config = dict(
    n_layer=12,
    d_model=128,
    n_head=2,
    n_kv_head=2,
    head_dim=32,
    d_mlp=320,
    vocab_size=4096,
    activation='swiglu',
    norm='rmsnorm',
    norm_place='pre',
    norm_eps=1e-06,
    positions='rope',
    rope_base=10000.0,
    rope_fraction=1.0,
    qk_norm=False,
    attn_scale=0.177,
    bias='none',
    tie_embeddings=False,
    parallel_block=False,
    init='normal',
    init_std_qkv=0.0405,
    init_std_o=0.0117,
    init_std_up=0.0405,
    init_std_down=0.00522,
    init_out_by_depth=True,
    optimizer='muon_variant',
    lr=0.00765,
    beta1=0.93,
    weight_decay=0.047,
    lr_head=0.00839,
    grad_clip=0.5,
    warmup_steps=200,
    schedule='wsd',
    decay_fraction=0.626,
    decay_shape='linear',
    final_lr_fraction=0.05,
    batch_tokens=32768,
    seq_len=128,
    doc_mask=True,
    train_tokens=131100000,
    steps=4001,
    dataset='wikipedia_en',
)
Each number is 128 + 32 x the weight over its row's rms, rounded and kept within 0 to 255. Layers, rows and columns count from 0. Numbers have three digits each. The size before them is the row's rms in percent of the matrix's.

# layer 6 MLP up, 320x128, rms 0.109, rows 189-222, columns 64-127
087:103161113125102143095129138137118154090130107121083189075169109138199164124108035128111148152089118173131125153128149197089088095154123143158137104097118114147090142104158125128131083141152166
095:102137129100129152104196094095120130120111129099079117118142117106168087077155115100122177099127187110150103146146066145111193134112116084128067075092116078163177117104061151168074062130134066
106:092101111121110122110135180088102133119146101180141151115114178145166110099141071153082144162172030201140135141163170080097105146149126163098107132126121125126146142112028102131146083183045115
094:122141133143099121118133067121192172133120125145105132101186148128069108084146151089172116081124134107103104104147149167099131119074165094139099068121164173133119148128197165163101115133114140
099:084144162136122155135126141116093104092079121104111152100104157101149128135113118145111124042161140143187166141184106134108141160133185123209129164140022087123160152121176114153119111194089143
094:137131121105137149186118081171103140107127058072104119144150229084152175065145138126139154140102126141115115166144152165126151122144165150114165115176187096118177142094131119136103132095079146
104:100103160103046130175102171155122078121134158181156098182129123080157115132189150100093133098147139118150147128081147129119160085095153120134108104140071141127111164107110114138125120155057124
101:105147072169104117140110110173136173119087107171140142095121094110120069144061088157159089082125124109101106108111143154123156118126164108197085158091140167172177136081122156173097141151135090
098:097140158113125118108096150166092117090168078145108110090175143153152164118151162090084090143132129069141077122113070148135098047156104130126169157117134166144081166119169072128185089110125172
097:175155206156114117110152077139126138077100157142090146073129141105155148128099157085096149173163150131043099152113145107180109115125172129178154095123151022131076074122116149139124157136111143
101:134135172117073153161166076123129077042113113168122079123101077120180187103119109153146117091131168156171121104139102079136101089128051178101131125119109120110126129150137132101152081131102170
103:129098104151128129108107109145026079091148147129145128146090146111102122124107131157119076153142130182157145101124120164118113149192124117172143123136085159093106094114093098103137085150128097
100:134138165132104136139119163122175145086159121096112088121163148157038147160076107177111094142105134182109085168098131143151090206176084162102112102143173160144095146153137119110131131108129093
099:109134101133138132136187138168109163128167104074162137105046110164136171078181150159111083129138180137122108098131125163127165111228107175160165119146130153124096099186115141154082183160132154
103:100121109122175142124066122099087096116176102113082165099140145212105178121119112099095120081101100171088156094195162180095084096146153113167191128129141101150161104084131104168176114074177089
105:173112144174089116154132103107099143141078043129077157116086175113099124154111173082092154095141109119110098136132081160121125123194097130147126127073194127147146148187117117078136119136137116
096:152169140156166109136100191156102125160110137105158179122173126089116135134146121115112131134055160174067105115139087127140092108112153111137044157139113170065167132110129162090194168072119164
101:148187109121174090133091108172131029138111094161111145137153167114173154118165151149161094057142150144151065120131098145182130136154183165104150178130120134159126149149137160197133108116059059
101:167101151139138105148164136170115081090150081122160100111139147124166110074124141128147164199142102148145157157105093104127064088152156128144144127108165064131094121182121134150103135117037123
098:145147103130127101141076115138058089096091093110090111090130143143096172164125091067068119167173100150092171125126157142108161097156099106082126150176111147122189111105158171152056132113076128
106:151168153129150126139155146167154114209103135061157174101136198090137134152112105103103139166119107146126126183169143082120113156132132169091189148148128138142147104089102185119120135114167102
093:131140127069137078138185139125102177124141121146105156094111108083120110124123114124101116200131129090165088094139182117153146098079114121159151128162151122100051153098120124118187135169088160
104:185139162112092095109157119094154175159130127141130121059084137136138120120124110138118100131130086099104097149131150097150138119200126150108144114109120103134158051137078095081120158083143105
097:094148102139153100094139062132176094192085092130130097132146117103158168063148108098149090104097143116138108099142138123109087116176089133149076129110179096165088076132133117094196071148080134
097:120163131156107138137203065149131174084112095140136116197164173168082169155164154092148120099146194091193142080133111114101173103129082123122092080143118172120114167141150113094185178071104127
096:106131109144149145111129164151114153174110115117141095138159113102144123151109148098044109178132127144130140120111117181157110158081073103166134089100129079106216086189157111141035128127107167
091:064171164148148118096109134128181078154119142161126184094077166122122088143131077092097164118112099170144108098133086106085085165103111103067128150144161145152107088136098163140136136075097124
099:130147105101098129107118145105082068156163186110118095160163124112112153140150118147151110143171132199128131066180150134074152025127089135101162094164131149057143121097080132099107095102159125
090:122146116142156131111142108091123160161163155075131135109154121097110105084080198116150110099087138152117163072164102139098141121107149085119122131137092150158134140182032148099181133145116068
098:124109074147124174119138132134121104133078189152137108156123150109147126126089116168157118071151182149182110077145142095164065134110136120215147157090135160173139142122157097136155177145123116
103:120119139107097138094137061106112095115140116112106126144153117105155169142123144126146090061113089091114125137122108153094141141092129171144073171102139157050135099107139097115091125128122108
099:171085034200117139114097116172131156104141167155115174101169128079145130195097129053139125146165125135135152121130123118134135077134112138130110126125108127100117133171119114178084095159098114
097:084210110145096157109158141140100137136117057175074148066144170195159147093114160055111104128077126125140105216050100173145128106109136099125114086143180162127053123151144135126141097138075124
105:071149088135128106120150101070166103235169162059133134130142097136076104122103134148084179166160117147151143123183120095156147103142178102157148230098104119218090145102153165136142150140156091
# layer 6 MLP down (transposed), 320x128, rms 0.0637, rows 189-221, columns 64-127
092:131144126108176148132105080126135136107136171160102137075163109081133107157145123107194118122123171084139127116168159045172118159096142097106069137133123121123129169127110154073140174108084158
096:087094143134112108169132099138126112209122152106107089145130144148113091090108163106095155061100132117090137059118101094069182115055205095128179060157207130100162154149164172090118112129140112
105:126068077106118082101091058100133106191146105128107151136175123129142130181121134130082158138103129119170181140176131108073152152107139153128164105099128101195179168120140150149075132110095117
096:069131117177103097133068133111138138096188078137178170140083089103104138167116122099145148142141214078144151153140178136141172062157131167127101102102186178132132113082147172106149120072139161
103:098110171180121102154182107097080165114171137099175149166115126108122111140097148144186076050154173129072150129137079111128197056133105130110153117109125105147147135134113105100142121073160152
095:143134126156144125127158131096123146169150221083132133143103185141164075108118117135142071125071078147135145134118122157147182114165121099150104035109134109092155086157182134160120106094074081
105:142105127160144125086160073070048064092070200087106103039049151121133143112094201106099149124091123144133164167179156165150130177118161134098066135105109113136091117180143123125156174153138122
102:100126096111110142143177103079081172101104108191078172083117178121166173195145178077128112118115150147077166088131115031137093142161128124156093119168170132134172178143115111126121115141153130
105:144120133139126199099151079101157059049192104130137176113083181191175102112137111112131085161102191130178190121122075181153138124150111137152100131083119135133125126117123137107160117122077111
097:092116085120141134111125137076137159142124152094106034107118037069103163180109106135118107142137111066117103123124135116100137075093179084146120119146098118134173131122130145125149079056111176
104:133114091145127159174068122138146162155047132089171188080158115136154147091119133153049136127129139093157108125179119141138123089118152125115175169130099126203139087120169109100119090099044134
100:156093170081086158117151185143142153108154222099153101164117183117113122129109055116120063102166152081087154128035137139104140100144133115077094140114120091151133125175114180162174131107151176
103:096136086110112112153085080070126186114152146173162113122102115177092110089177118140078099137126139163110074157127109153159143119123138107099215085162156142103153138156141105117126186172174224
100:138145176119127161156124097130131152122116139140089084095255132128111157113104113057145143125151133197155102081076070108123164144147160082159062133105155119173138167100163142178165152100076116
099:139146179117052099157144145102148142119166158124151117133127174130097178133119098095147138184126087179129142144105160132095158155097135116189120168129186169133161131210084172187165134140119134
105:122159191092174053095140151118178153136124125136034132090123102098135114086169134124171162151125174120073133119130148231138103143173150114125158163067124128078123124161128151135151055090137158
098:136151101187079130123163149108118105085129114116100131126137188152158053134168160103049102156140111104106126104187161074106165114117054090113113148169126152105161132113180153136115122171095131
100:112097128105057083133163149142091107151127105190094101116110123077121099171110110114109143121096159113178143142123047107122127157143090115134147110161145190138139146123078119151164113155071124
106:138118130118084130126111151118181159156105138134101115152158202155096074063134088107135104082117128093082121138084111141080075105099148180180164088160089136123093125170163123137181113177104132
101:165130152128097124131152100161127129112131158096172076210134128180155087154144146146150157104140109115199200198110184152112107100088136047130155055092087126147059101192112123123121136122126104
097:200139136116114124121140145094079119126144093184153166149126161138081136163146199159117128077195085161072130106159105084126164106131060148121153108112132140088099136178122107115101167114099074
098:164083125148117123113109090197164108154158161131084172087160152142154103112128145160116101132167175133141096152155134125166131147112196122090162148099153121088077103074042106077149150136126091
102:148113151113148104100130119164091121126143154143135102176131096111161084081096091154090127146135106107166175096159147102099166108117131165104098118140150106136119169107198140142136183124087158
098:123082174134144085095099148122112105087144098151131091159117179103141157138149106121128127123176081172125163093051111031140168128094116150166140118160142153101075129109152076122078130152120141
093:139110103136097123056122107097108131103088108095074122102092107135135125166110105048145159117119119115095141139145098101151136121143078112147074109166163094197119124173186097166061089204106149
097:117106178087120102095066135092071167144124120142136114141132141085133140093122163146113134138168123106163152124127115047139084106129176177141162133143074180112052148133146103115137106056172105
091:106097109134095162137151139136131121113122137124109194156110115174185164102132147152096141095160118074197097164173189199115102187104135211129111150134168192130112082097043191105103159148107113
102:177097123125118109164149142114084129212161146101176110091151166208114101090141117136157118125129094161115112105136180127126124147126135137112105142065134115113116108200163103168113079121152074
094:139160130146156099140086128165111101145103136124139115065107179193178140130141130139128105145124142128108045122133177168127084086141099125149112198126136065110102145100140130151103053071086164
093:094157088115106190081103075148097087155162119134075163087120133088146162141095139063170139158148144077089094151159150105125146081182112141144143150083138163146110176126150173078091131097106065
096:133176110098143140190143117122095141158174131131131094172205170116147121124168116161182189164082121083119095104135146085089157148208113137163113136145143134135099224057101126113115147108069128
101:136161072132088133150146160136163106120117161069131132177092116104117106126178141095141140146162115090103120183078145143103126127119175141166124077128061107162115082134189148166110141134127064
099:079113104118112118142160073187110104154112138109119148089108194166066094141068109127084118101184106131162174177160146148174134142104085117156140100070146125192154176155162139118104176168102117
# layer 6 MLP gate, 320x128, rms 0.113, rows 190-222, columns 64-127
094:107112156145109142114137180122070126116167161147108109093153086163117143144092102096136188126079058095136163110164106097141098105141100101150162112174171095144125125167141124157112167182063161
106:105097150130123136130158215124110165193083091164154114149145135097118163145081112152132091125142074089122129112160130149175103116189087097156120163054166103122080114091140136171115115127165084
092:114122065095184145145134135169126096117147158098096142128096109131174084140220145075186119159132144136093117153135116106150136135197177121115092110070146101183144072133084109092079140160149129
093:133093147174077131120109082189110096143117139130104085151140082104075118152071089123122157112063147056166124137196141107206117148156127148129114185130139125145180108108107124092127048163181146
096:174133142137115160123148100196076149098074175060206180132109160095119082056198121124140127092101155156114125107110110169139123106105157169131153164110128142126102146137170110145132100161115091
110:123072046160100079123117112166103107124107128131142090140133094088084152128133125162159089121142095096161118123192112132120091111146109154120109128117115127127179099138107159149105164121127078
098:175199201100147144161087179148157126166158096108109137149116099112096153124137131079107115123129110108066185169110126122103096178145151119134036084141091149108111075131103171146113142175121134
108:181171121073132172158130126103220125113122144116066178178191091181118143090093112099146184156129183129159184124109136149191099111156166114138049150126164113156106095077118131127130165082130127
098:097150105123122150108100152148199160107066120084095096176145112097054140177139172116169125106090197122127156058103080109127115208102177136191112099145120110147158086098168152193133154171131152
103:111132138063071081086146133117128091121181084105117034149110090095155140102136116150152113118062111106071067144153122126102144103152136154110083131173078138078146155152153123190110157147138160
095:193181076079112159126136149106137149142110129130060081097084118121159146116050067113165140119130167112144152138133119123108159113045115083159150156092166148120149170166162191095154123124140092
103:094182056114093191129116134137125155099131144167133134190135108107093133118140109070192117065119111124093103158107147145135120146193171129123132107169136156094148117172117086154113198092082140
100:118156124108154144193082137031121179102111127168061074076128160087141137143112111142135130159099177104132098115130128145147147201130145158140082110082098077178095168171179127122116102102111121
107:191147100139013073149163152180157123124160153129128071143132169103112157136099133125139159151156076113184149112184134119092184169121149128113115116116144149113129130134146112143123124150151108
106:150157062121155069122126152129091168124113108160131133106137150196165166149090173088185085130106105121106149111137102127157144137075160118132121113076132087141101018207103125140150135103174115
100:115105062079113088122161121093115090094126074163187117160159106116110071102151122142151094191120067129184107130144130127141137196141123117122100184150122132125103085076163142153098117131200150
095:093166112113142187187090118091083063106098166159162131143138087163092128138099157086117140156131083081163158142181170110146151094146176118170102124116148082173126079151112093126085120129118148
101:138086106096163117124121098143153156169130170107098097085174111122166167119212103147162167135143108145130178172158155114154119120116104097136098109154067102148169130145078117160135151101059153
104:192128146148008114102168164085146137138161108128143140086139132096143134122111118128123149097110105135136165126133119080147116087112153130150152171160116197078125106114135125115109126126163081
107:110131085123088127101129198147125137090089140196134084102097085099137184109142169165221117104158143145117177055118156159138148115159200108125137197114117131129137078157132136135126109102082079
119:076147102105166160118140108151123074131106207128113142114116125099122122128166166127180118113132120174121138175168076143114101124118113116087105124141153094141098121125128108148123120101067148
099:165168076166048100068188124180083158121124150160114167151173124134140172118124115140062102144072089106144169136128116123163109120182098073204129189140059135110085113155152118143163125098165147
090:107084131124121096128131151128094144116179131198170089149149145125163074119119066101136181141110127072156129172088148130119080077112141175175099148093166170087091125157080070130096153137119084
100:071123112149077149109150157148099114116098138154160142139123109201101126149058146077178097162128185116161151104148117118129158099190140130154117191120150172129164167185175102102123105121165153
099:104139120156061206145127122113126109152083087113135162133102161082118134096135077101116098092087105187095128159092140134164098189056097128161169147123160098103138166108113141117151125120130095
084:168125085054127083156112090158155135070181166140075093173160097175104146112104187091097147135149170053131149082159111123109139143133072099119096102166127097109156088078086081132136148186133148
103:158172156130138156092097106126158169155149145164104056112142106141169137133111118095109152159103090125123122116115119111131175119111080151150184135118113078146197087140150128155126182099130052
097:151110068084116114129129158117069144188079115137118114107146131143118199086112112155134133143164191130128096071130122127072111124171093083172188119086078095107097152095113135196180120157131120
094:084122175155102184102145173122129124111130151106147138145135100200191159159161115124104183119133134139144134109092120127134201133146143121145109166161068124113137063158082108132065078141106168
102:029111169158168158085089162159174086159103142128187088143085100069076149161161069125121079140091164112108141076097173094133077148129149109109135165138121137124113104130106181109111145177108113
097:140179075112115122177110150122091098122161051094233114182128163132129139132116121120146127117118161124215080150051167124126124133127192176115136080080163099099099127181099110143174104168124125
107:140154137076145134150125106125160156199123127142141109108147103092080072173079155101072134103063093124132174180121167134197086129134167149127119141077156153078133102120183158113113097153121075
104:137224128073153116047118124154132134070131131142086169155175148136137103118088063099139195207142140131130145129151089160112188137081150118096130150133132126113196150120131115158140142088131133